config.yaml
norm_eps: 1e-05
rope_fraction: 1.0
bias: "none"
init_std_down: 0.0396
lr: 0.0107
final_lr_fraction: 0.0
seq_len: 256
steps: 4458
Each number is 500 + 40 x the weight over its row's rms, rounded and kept within 0 to 999. Layers, rows and columns count from 0. Numbers have three digits each. The size before them is the row's rms in percent of the matrix's.

# layer 5 MLP gate, 832x320, rms 0.0396, rows 644-743, columns 128-191
097:519510460544474496497559492522483484414506546547455493480409542486505498492495520500521545465435455555544448529494495475493486447512483479447512455536429474537528597504480460518474536545421524
091:494507499518587479477491423535423481514503504472474512472541482493532550520483448467539458416495459499454457453557506501499507561477501515433497502542498460535543466521516528475464470453411452
105:574491487495503453477488483542463589500540484462528455460459469477442510507479554507495428513487466452513542412471492498501542575476467451525429581464565490504549456538483507443537462452422557
095:476449544514542473543436517480428469496499518489543478562507440517516520540502488491516482489479522507524420486475509452454531521549473499424538502471503546521530487509497529520485532498495560
097:533470539384490516529566485507512505608586591444427458549464493523464496427536481460509503456522542573503531548421514531456497476473453409530498526529471471509477488521543431571605570483570462
105:447512449473547490420541521478537466368549530490505588537573487494585515520503585502518476495473496510532484458509536545534530537510446506456603564495484520558531531458473549586440439522592453
105:524481517436428561559530458467457528464533468473460409403454496467518454480523483465441488483461506492561589558447560513449470610529534535541513520500514532473452535519514500456551557460467483
093:541540473482433410485505499505451418520538555593481529524463537564516483462452515534470466525512473540481515479513513548477405470511542486490526516522503467484531531504507541478545556514520486
100:499492544476455523460548510515524474508558443473468487524547438467443484515471538482418483442546491483494504460489525551465471511473462557431536596527447471477537491500497444479433468507453534
096:436440491455480524501478565475475494530542420547460503459529511528467497508439482463524549516464448443463515513524471470466458511431462488529577460498486517545623520462447431552565538547503506
102:568469561566588437506517477374553467489449539537492462485542516436512546483497439511554454500574514548456517463506476522474494556557523474507447454454499557525496464568517537479514509444479508
096:487503410495531400509572468566465559465498526465476577479488548525430430525429532514475528567482599479546524485526506475496539563487512469528495491501426399472487506529556476486435441489559477
067:458475526507448440525482452528506491421548485499485475570469522541451482404486527577480528520448454471430489467528435437493489524473482515470481492505451510494505521477513490503545455454518493
101:454525540477544536485548453485469465502576459548438562509516452528553502493536469534457521540524469573602549392488573515469558486495486513477517538579565552489477432462501473496530519537514472
102:356512526493482562472501541471465424547549525601509595468462469564469515504573515497539449507519543502491460458473514515475493424475471501494467487527494487490488532489525544455483422449491464
105:598525518448537412499473550519573560505611463480481508472552489447448504503491530465472476458543473524498531493498470516445498531510564447519501486542498464501530479481456467485506472488499424
098:409531505458433493551506511583478458467459463433491481473547436496446488515547625528483515558484453528485515506485442541482477476460505521557516478450499465485500542501430506455529566454545493
098:545516573505546534456537529518492503515532479492530502481501543425477406553459474475377574487441484498517479495548471468487464531479573541470452509495534516559523512485473482491569489517426479
103:488539504494470517507468559511575405426469580460578513538494551496546500569499556556513538460480551538568438512506500499504520518499552544487512505489445474446548492465577503509530428413493477
100:501495488514497408488607499524507544547527489470523552518571525522478512459479567520509519469467478482534500481520509370512517536497450475492504520480423540517551580465423500496448442580506573
093:448460481506468511538504507489560505562445456545475462432463583574492503455509470531531523520439490521503457552505467522527540548522477492509561472517504490476508496484430516504533517458540531
095:532529484473489536457564467521523480490529516531481520509426525485528477495468456554474456487483552495447509470479497391542551446465535410541552487499488439497441465494439624503506501597521560
102:507449556530542498452508456501535522457497525509572518518532497445475520519489468494583450521470495490475494545470518503533514502507554511429469555479531433534451517460542548470464503491536515
101:513507466485541513531519578456518518540527483470486572465518482502527450483529503435511517497457470530577537472549510513492513528509499528489464556510488475505496463491507458547579517546526489
094:489467486452516512475517508532515487563542511582520465455444549507458499501482465492520502535518566529518515562449500480498520501473482460484520516463514477517459508440461480525511610541514483
099:547502459563500590487542535434504504599497442455503501491476491474487504543619524513502479529614494498542484484533568508488534539479547533530493486506561486563471460444552519530437470517475500
097:446477518497478558516545460477505462553486455506498499540496522543461528493551494505491527506479495501518528493493614492486565459483444449449457570513518542479466551484556523492548528537481490
101:532471465465503526459543475475478507511514500514520448525487554488541444552528486504482444496445505478479515474524544496546499482436487549505563526490455486436483500502487540441511519487502474
099:517549455553463516545449448528474502493563533482436494464471526535563493560523464487520539487472484555556489462435429495535542514487479528515517456568542526434467488439443510556538494451551491
100:500527493451492429457561521494471494433500529510466527523473502547407520528488463567491480532456492506539520429465403581475505483524540530538516408467537498521498447516512454447493519475545452
098:486490501505458452519416525506514527469491563543528525513518474547496469479538480471574504519497535488497497502476374516498582526536488481517486452476529517422512559454477618527506469502513554
088:445492480518560512531444513531481565583474515588443542416499465476547488461443487470544534508484481513472533462514465496545528410431475499515477530609500524486468565483572512477569514509570467
104:542488521520532533515436501587508477476461481415570588552543544516446541459558445552507402487533516459496473488474517451587446549444425488439454518467483539532494523498467529519568405494486499
102:472461435525528513526429535485460513575493499508487518516499454507502520515489492522428522495492479546506453497515507496464487413569553485465531542433508523449566492556385495469528504496514490
092:482539569497505594463399506557483486489470502501528473464580491520531517542475520503527486475552450524492581465493500481465491520500538514512494490512560479451460520476488577505405479532545575
100:482477492536562546504499469440440525504482453508544488588527534568492473539488490517479518464527457470474488483483491493468566459499464486558514510491521477506454533457489481534518509520543443
106:555469521559590524506546455437517502473487484508476473518390507555514526499490469493473539466575480491545446522496547482513537520535511496452474522559536533587516452514413504479487490526514483
103:522467504544552437456478458427499478536527493555469454443464488489508561517519519508561492506497547461480437519499510492482527496506470510524508556528482475493477575457559394477506462537545533
100:477514434465460517478445440473481557497492471530578480551445513478523466539544473487527507477438497475500504464466500456429504506432458459389446518500476543491496546488489396451465523468565474
100:541534521537522539506450512482528507483459516543539481538504529574499506451471428521488518518506570526494405494434513481519498574578435484483526488435489521445479498455485522496523461480583390
100:507463428519563533543593482512520464555428506488532584555403486450518499479480515469531502504466534576456565487590408533499594495505500588548502460480509494525518484400443457469495500497489411
096:534488487585505448472494404544523442521548430460546432451532420477533455496494475473481442436511475527518570509491508500504462540478515500560483587483446546478425531479470361422532566515496492
101:484516454539518462528476513493512535504537503529521521515394464466564542500502569475481513516509410453401463505453536532520535513484544492478448468554488484443465504465479463452430483501497485
094:497556526469484553510589497585493535492476467531499456491448459482457466510466489458545527468527508592556523498466566516515483506539486437522485506532478557507506447505532481526486526479527476
099:550486562487466502525437493545478417511523448494487461497520502520487462538561430483435508479572549485540483574420572526449544460603496505495451480489441551415554500442524484466417533412534485
100:577487480514555518461468518464569476503480524511462424455562552457558488468456473424479469524501517404548451450437426487473439479493456471500540552516573527529524419498546563544501463473482442
089:475489440537502426527520530470519559474544528505497524497501534587528521533535545488481466502511416518529459445553457446422538468486525444494470576515429522413540507480470519531513516428580515
098:502429539475527512449492488481477519542573502471432490468581554481495480488474482505555458568435552446510495520540471429522480430435518463496453491512460471492471515463478483449491436454500532
093:518566561484463461458515490567479505578509591459517489501517493456469557473475548462491475557570457494561543464501487549517478512549449484440454566584580546489490435475498483486520431530521526
106:457486508446512504536469556480532493426511492468470507461438497525392555474483470491489556485493460496513516465418453516574537521431448539511472536552517531501488519510468481476555567537429494
101:529438523483476507538486498487498556457489540497452484529492500515553510543518502521472466547493528577569483460487508437507497510479484484490500441556521437533581484504559501444561478471598467
107:476550480535475524435492416563506508468504481527576488442495479532462515490463529443514466416497523504493548497499550472461435509530459523540508473461466495541516555489484473471430478521514453
102:525518526553527543450461543468433539483525480608518534536414556539518485452498540488510489535469461464534382515502450474520471474406473553519497529437514452503492527530501451460429517507407431
094:511396462490482477505543505494488461507527480452441578569466565499478479455468439488432468492537479570480506532518502492444520503471503537527476532525526437433524497488525422542463508498495484
099:466399496442468535494517491591494487503485495541504538494501523440503423446502471441463537480493518493495484543583576526552540563425491524479515533533457488430474577503501437524519461445512458
099:464482519488509462459496426535449532489570488414439544550448446520534516494484552491490456561454514458524467559441516580577482458459458513495532522516489544451469554490495519524463498517469465
106:589539492514581497497487565445486513487464435511469483497505514504480500488526548464456511456579491489535519534570489415447479442531520520493512384505546484514456518499459498475502496497496460
100:476489580424497518456467512465508492563499471517499430454439457539557492591484501492548496469528369541488548462522374519536469432523529459466451507530528444513546520504513494491516509476498477
097:568496482478470516557485523518504504523424513571459498444395556502483517526486465467496513459517497485528549479549460520522486518507530510480483554521431559503545445471489542411489428440467586
100:396548522473491450498564454494523519567466524467470541573476511468536490524518547506519525463484494508574522511618481486552555578479407516537518548490503543441513404508489480480512547573527472
105:512541489588552478489508501497509470441479514561511516551450555431481546495552562432442426542494586511535505504475460480507426452493478527552383522531423509541556518492474549505430471500495460
100:512500538515525436528481486563458520536570509455459486504516499529459510522476468524536523509516460544480504533476539520529528520473521422511491523569446528485444527508482471519577472514463503
100:506500536460507528488507406489517452525488509499473538475433539526494528511580613481426542461468546519478549472428584497499501460555552445533523539425439483489537545578489444518498462481440523
096:527490539522500478508462515475551495462491488488532502494570576545468508454484536527514470497602517444415475497519511514459458458468467496522486477538455503400503479522556492457448558482483475
095:521466443485491450514499540521512454503399506487562549466403428491480466448444461479521536457473575516447445501504501462483445525535553455551486482549495496508491497479537518509470481507513580
110:564504543546524455464465578471503547447408518472478539499545502495538512481517522459486492521428528544549523495488473471464539483516521572444490500489484497531540475512486468500499460558531507
096:490531534524498559535405466514431547454537562466538497487477522497554466463501452502494459536498452559509477454480478444523535522460553462509489522517463461547542546449546530537554445571502504
104:558493501461446518500507478479483528527542474511538520463487577474512504497498481393544484544509509504491465492507444465434460511529554487558497494506532514518483495466493446490543511504541490
099:562507472466504523497482447499550480472490419496539488492485510501523506486505438520478425445552589475512498603545434455477539497500487498531514492561495562530465525472531442492509539509595521
102:468495535448562495378524595527427546467526524460445457484510531554480505455466439559579484506503485490488428441431553545498443430497429533499459495468428475454489469527516453497470504455509479
092:545540483503522467599530480522476507475480528486516439483504486429480452450537497475534465492458491539517439457477440529504590539511488546476475488459560493499515501434502436405427480480473519
097:516475548465493540425446460483556512531522480512454438541580514536509468563485541513490467519483466495490461481434544505504453493536526513512459510446512491459579459533495500500462534541553495
103:469545452537521477488515487508498547549495488501486493475506595485496500456458429521552508484441475489506552463481485534559569410477471478520545536517482488552509494486501477533570537529503493
105:581531560430512508544510577423535509463522488479469440496451508575507514512483491532496457404501481493530463545494520470529413518509529521498509459530433499467504563476498541502479574454526474
105:515462545475528464535545483489513498561454580490536478424557559522536524443489428472497533511470490483592541573465439509504481421431437517435455506514569461506581565542505527501459446450472482
095:526466484494481481482505461496542498568497535518454481497557480554622464538601492520547472511401487513522545536552476499455439459558488462460415532473563517528524511469498507467575504553544524
094:540506520447466439527428560542572548481499467506453470503488503445426462542472527533436501466572563473497473450500441507503509523474450559480507531522543504540438466467473487519456461493488555
099:519489574393536487500455484439547482549484525487480546478462433478534538450467478550521501505486503472478504528510444509616523506496506459574493523523471515451517454496531527507574518448521551
092:505500498474498461448512546386475428455522536425455521500531494576454551490504496497589537536548599522506515503500504497484522498468459475509520490463508495576475526532457516482545526594466535
105:501532446500442528523510472446477487460418509479483468505519501506565488510503495422505514466505421458548475537444545484509541528461560463476456545448440537432496463529492461459422527468441481
097:496512482540538496528445531494435555529500542537524502497471529510485540421484539561481506535483471457507439522521490528510498525452483490516488573603474408485544542471494471482529522495582450
089:502500479477553498525491472538455467477484490514546489460534529510457546476504480545474475496520494564474503496483469537481488498399421547475541520546520441481483485511509472428407542469519529
108:530433548468508572515459463522451594507526502448536463521491476510559476478503514519473487499547540517501476534483553445453481474514451465468498534496566505555485478523452543510587547532489489
095:572451499422498443496434483533464507492470451525483502517566516504525468476565491511398488514553514558532496521523491521519502471564509391606566546485489544553542441488425445527506512519520474
093:514484467469514579524474528433490470442502487478491442512525439515546535473443511564478545512487590511506473470519480510490454513430519498521500466483463458493455488530508541498441501483588473
109:448478538563535573466498476544539499482473544502517528437608475475457481531487475573507500456497467468456493426539496492527478537453505508463352484586537476495514520532535462473444517456491473
100:443489555475448454526515521507471553542533567490578506453474473545509517502409505447459534491524524475496425458530493532550498483557464502535487493467525458521474483481622496510488541464566560
105:411504529472555464436513464448477499544524536535513527473425526541525576532455521492456512541489497497512544470480472534498520449553467535566525498479393491471496527471459487525481488517485501
104:430491479545536475532507529473507537491617549542498550530494489534506495471540478471461493430516590408535520550508479456437445537514510480535509499499546518470533564505458453460583496486583487
100:559481454551502606408536508462540484479528566476576497474457493558550495472544538499521506509454458434522483504565523487485496519511516504494580512555564486558497503526499475522492468504494450
102:501492544499571399481504497447455516540449528508512484555491519482488560455519510523492552507430481542509481493439554553505547495559517497521519548447453466498507539501467429480500505441458525
103:567462480521550412529576505499526480515517511625509486509496498534417523505532528494436474448544483488597515487455523525475537485551447457457473550471447491521468438492521464460461498420466521
094:484490479450572486451527502524567519509515489521488490486390494587550436575497531528520525548489527511487553535479537493508491499414468566525471493569585502544457464485501474465550497517489495
099:524531536418462546475501439423512502490465518505503400481469518558530458427509553502474529579508459589499529512440450544519518538488457517472476488486496427494534528558501459489570533449488496
101:494508510529517456458525510496523498564517519537523505535501493537462504478489532518477475495477550438520483512508503445484477565462432480514456429487488530447515497560532602539538477482456504
099:530488503508513511489507529519513490514477549548519581482481539505461554549515536418484537513551567413532511461422541475442504480503432460557435443470546460480479540451489504453497549452500537
098:522549549516517512484431529515508474567466586497466516482451517522469529524551512442498480527523482488441549538519472496478455488448413562596499527534480480475539456518480503517579547556519432
103:501459505518553535493471467486513582573464533469508561511467489561532507474497479428469528558474492426505477477403458495532514444490474593488466500553515500515501466524526505533500571532473493
103:519540528507492483481529610465512455503421545513439496470422463472472524442501460394504525486480533537475477520481486487514545495508583511496462549501551525506464570473444545467481526482413461
099:489471532522499475480545511540489507488554529489529512455526588467512571417452479464576551531467468470496539491517493553458460466455450424515483512467495581479487474502560497457497478525565516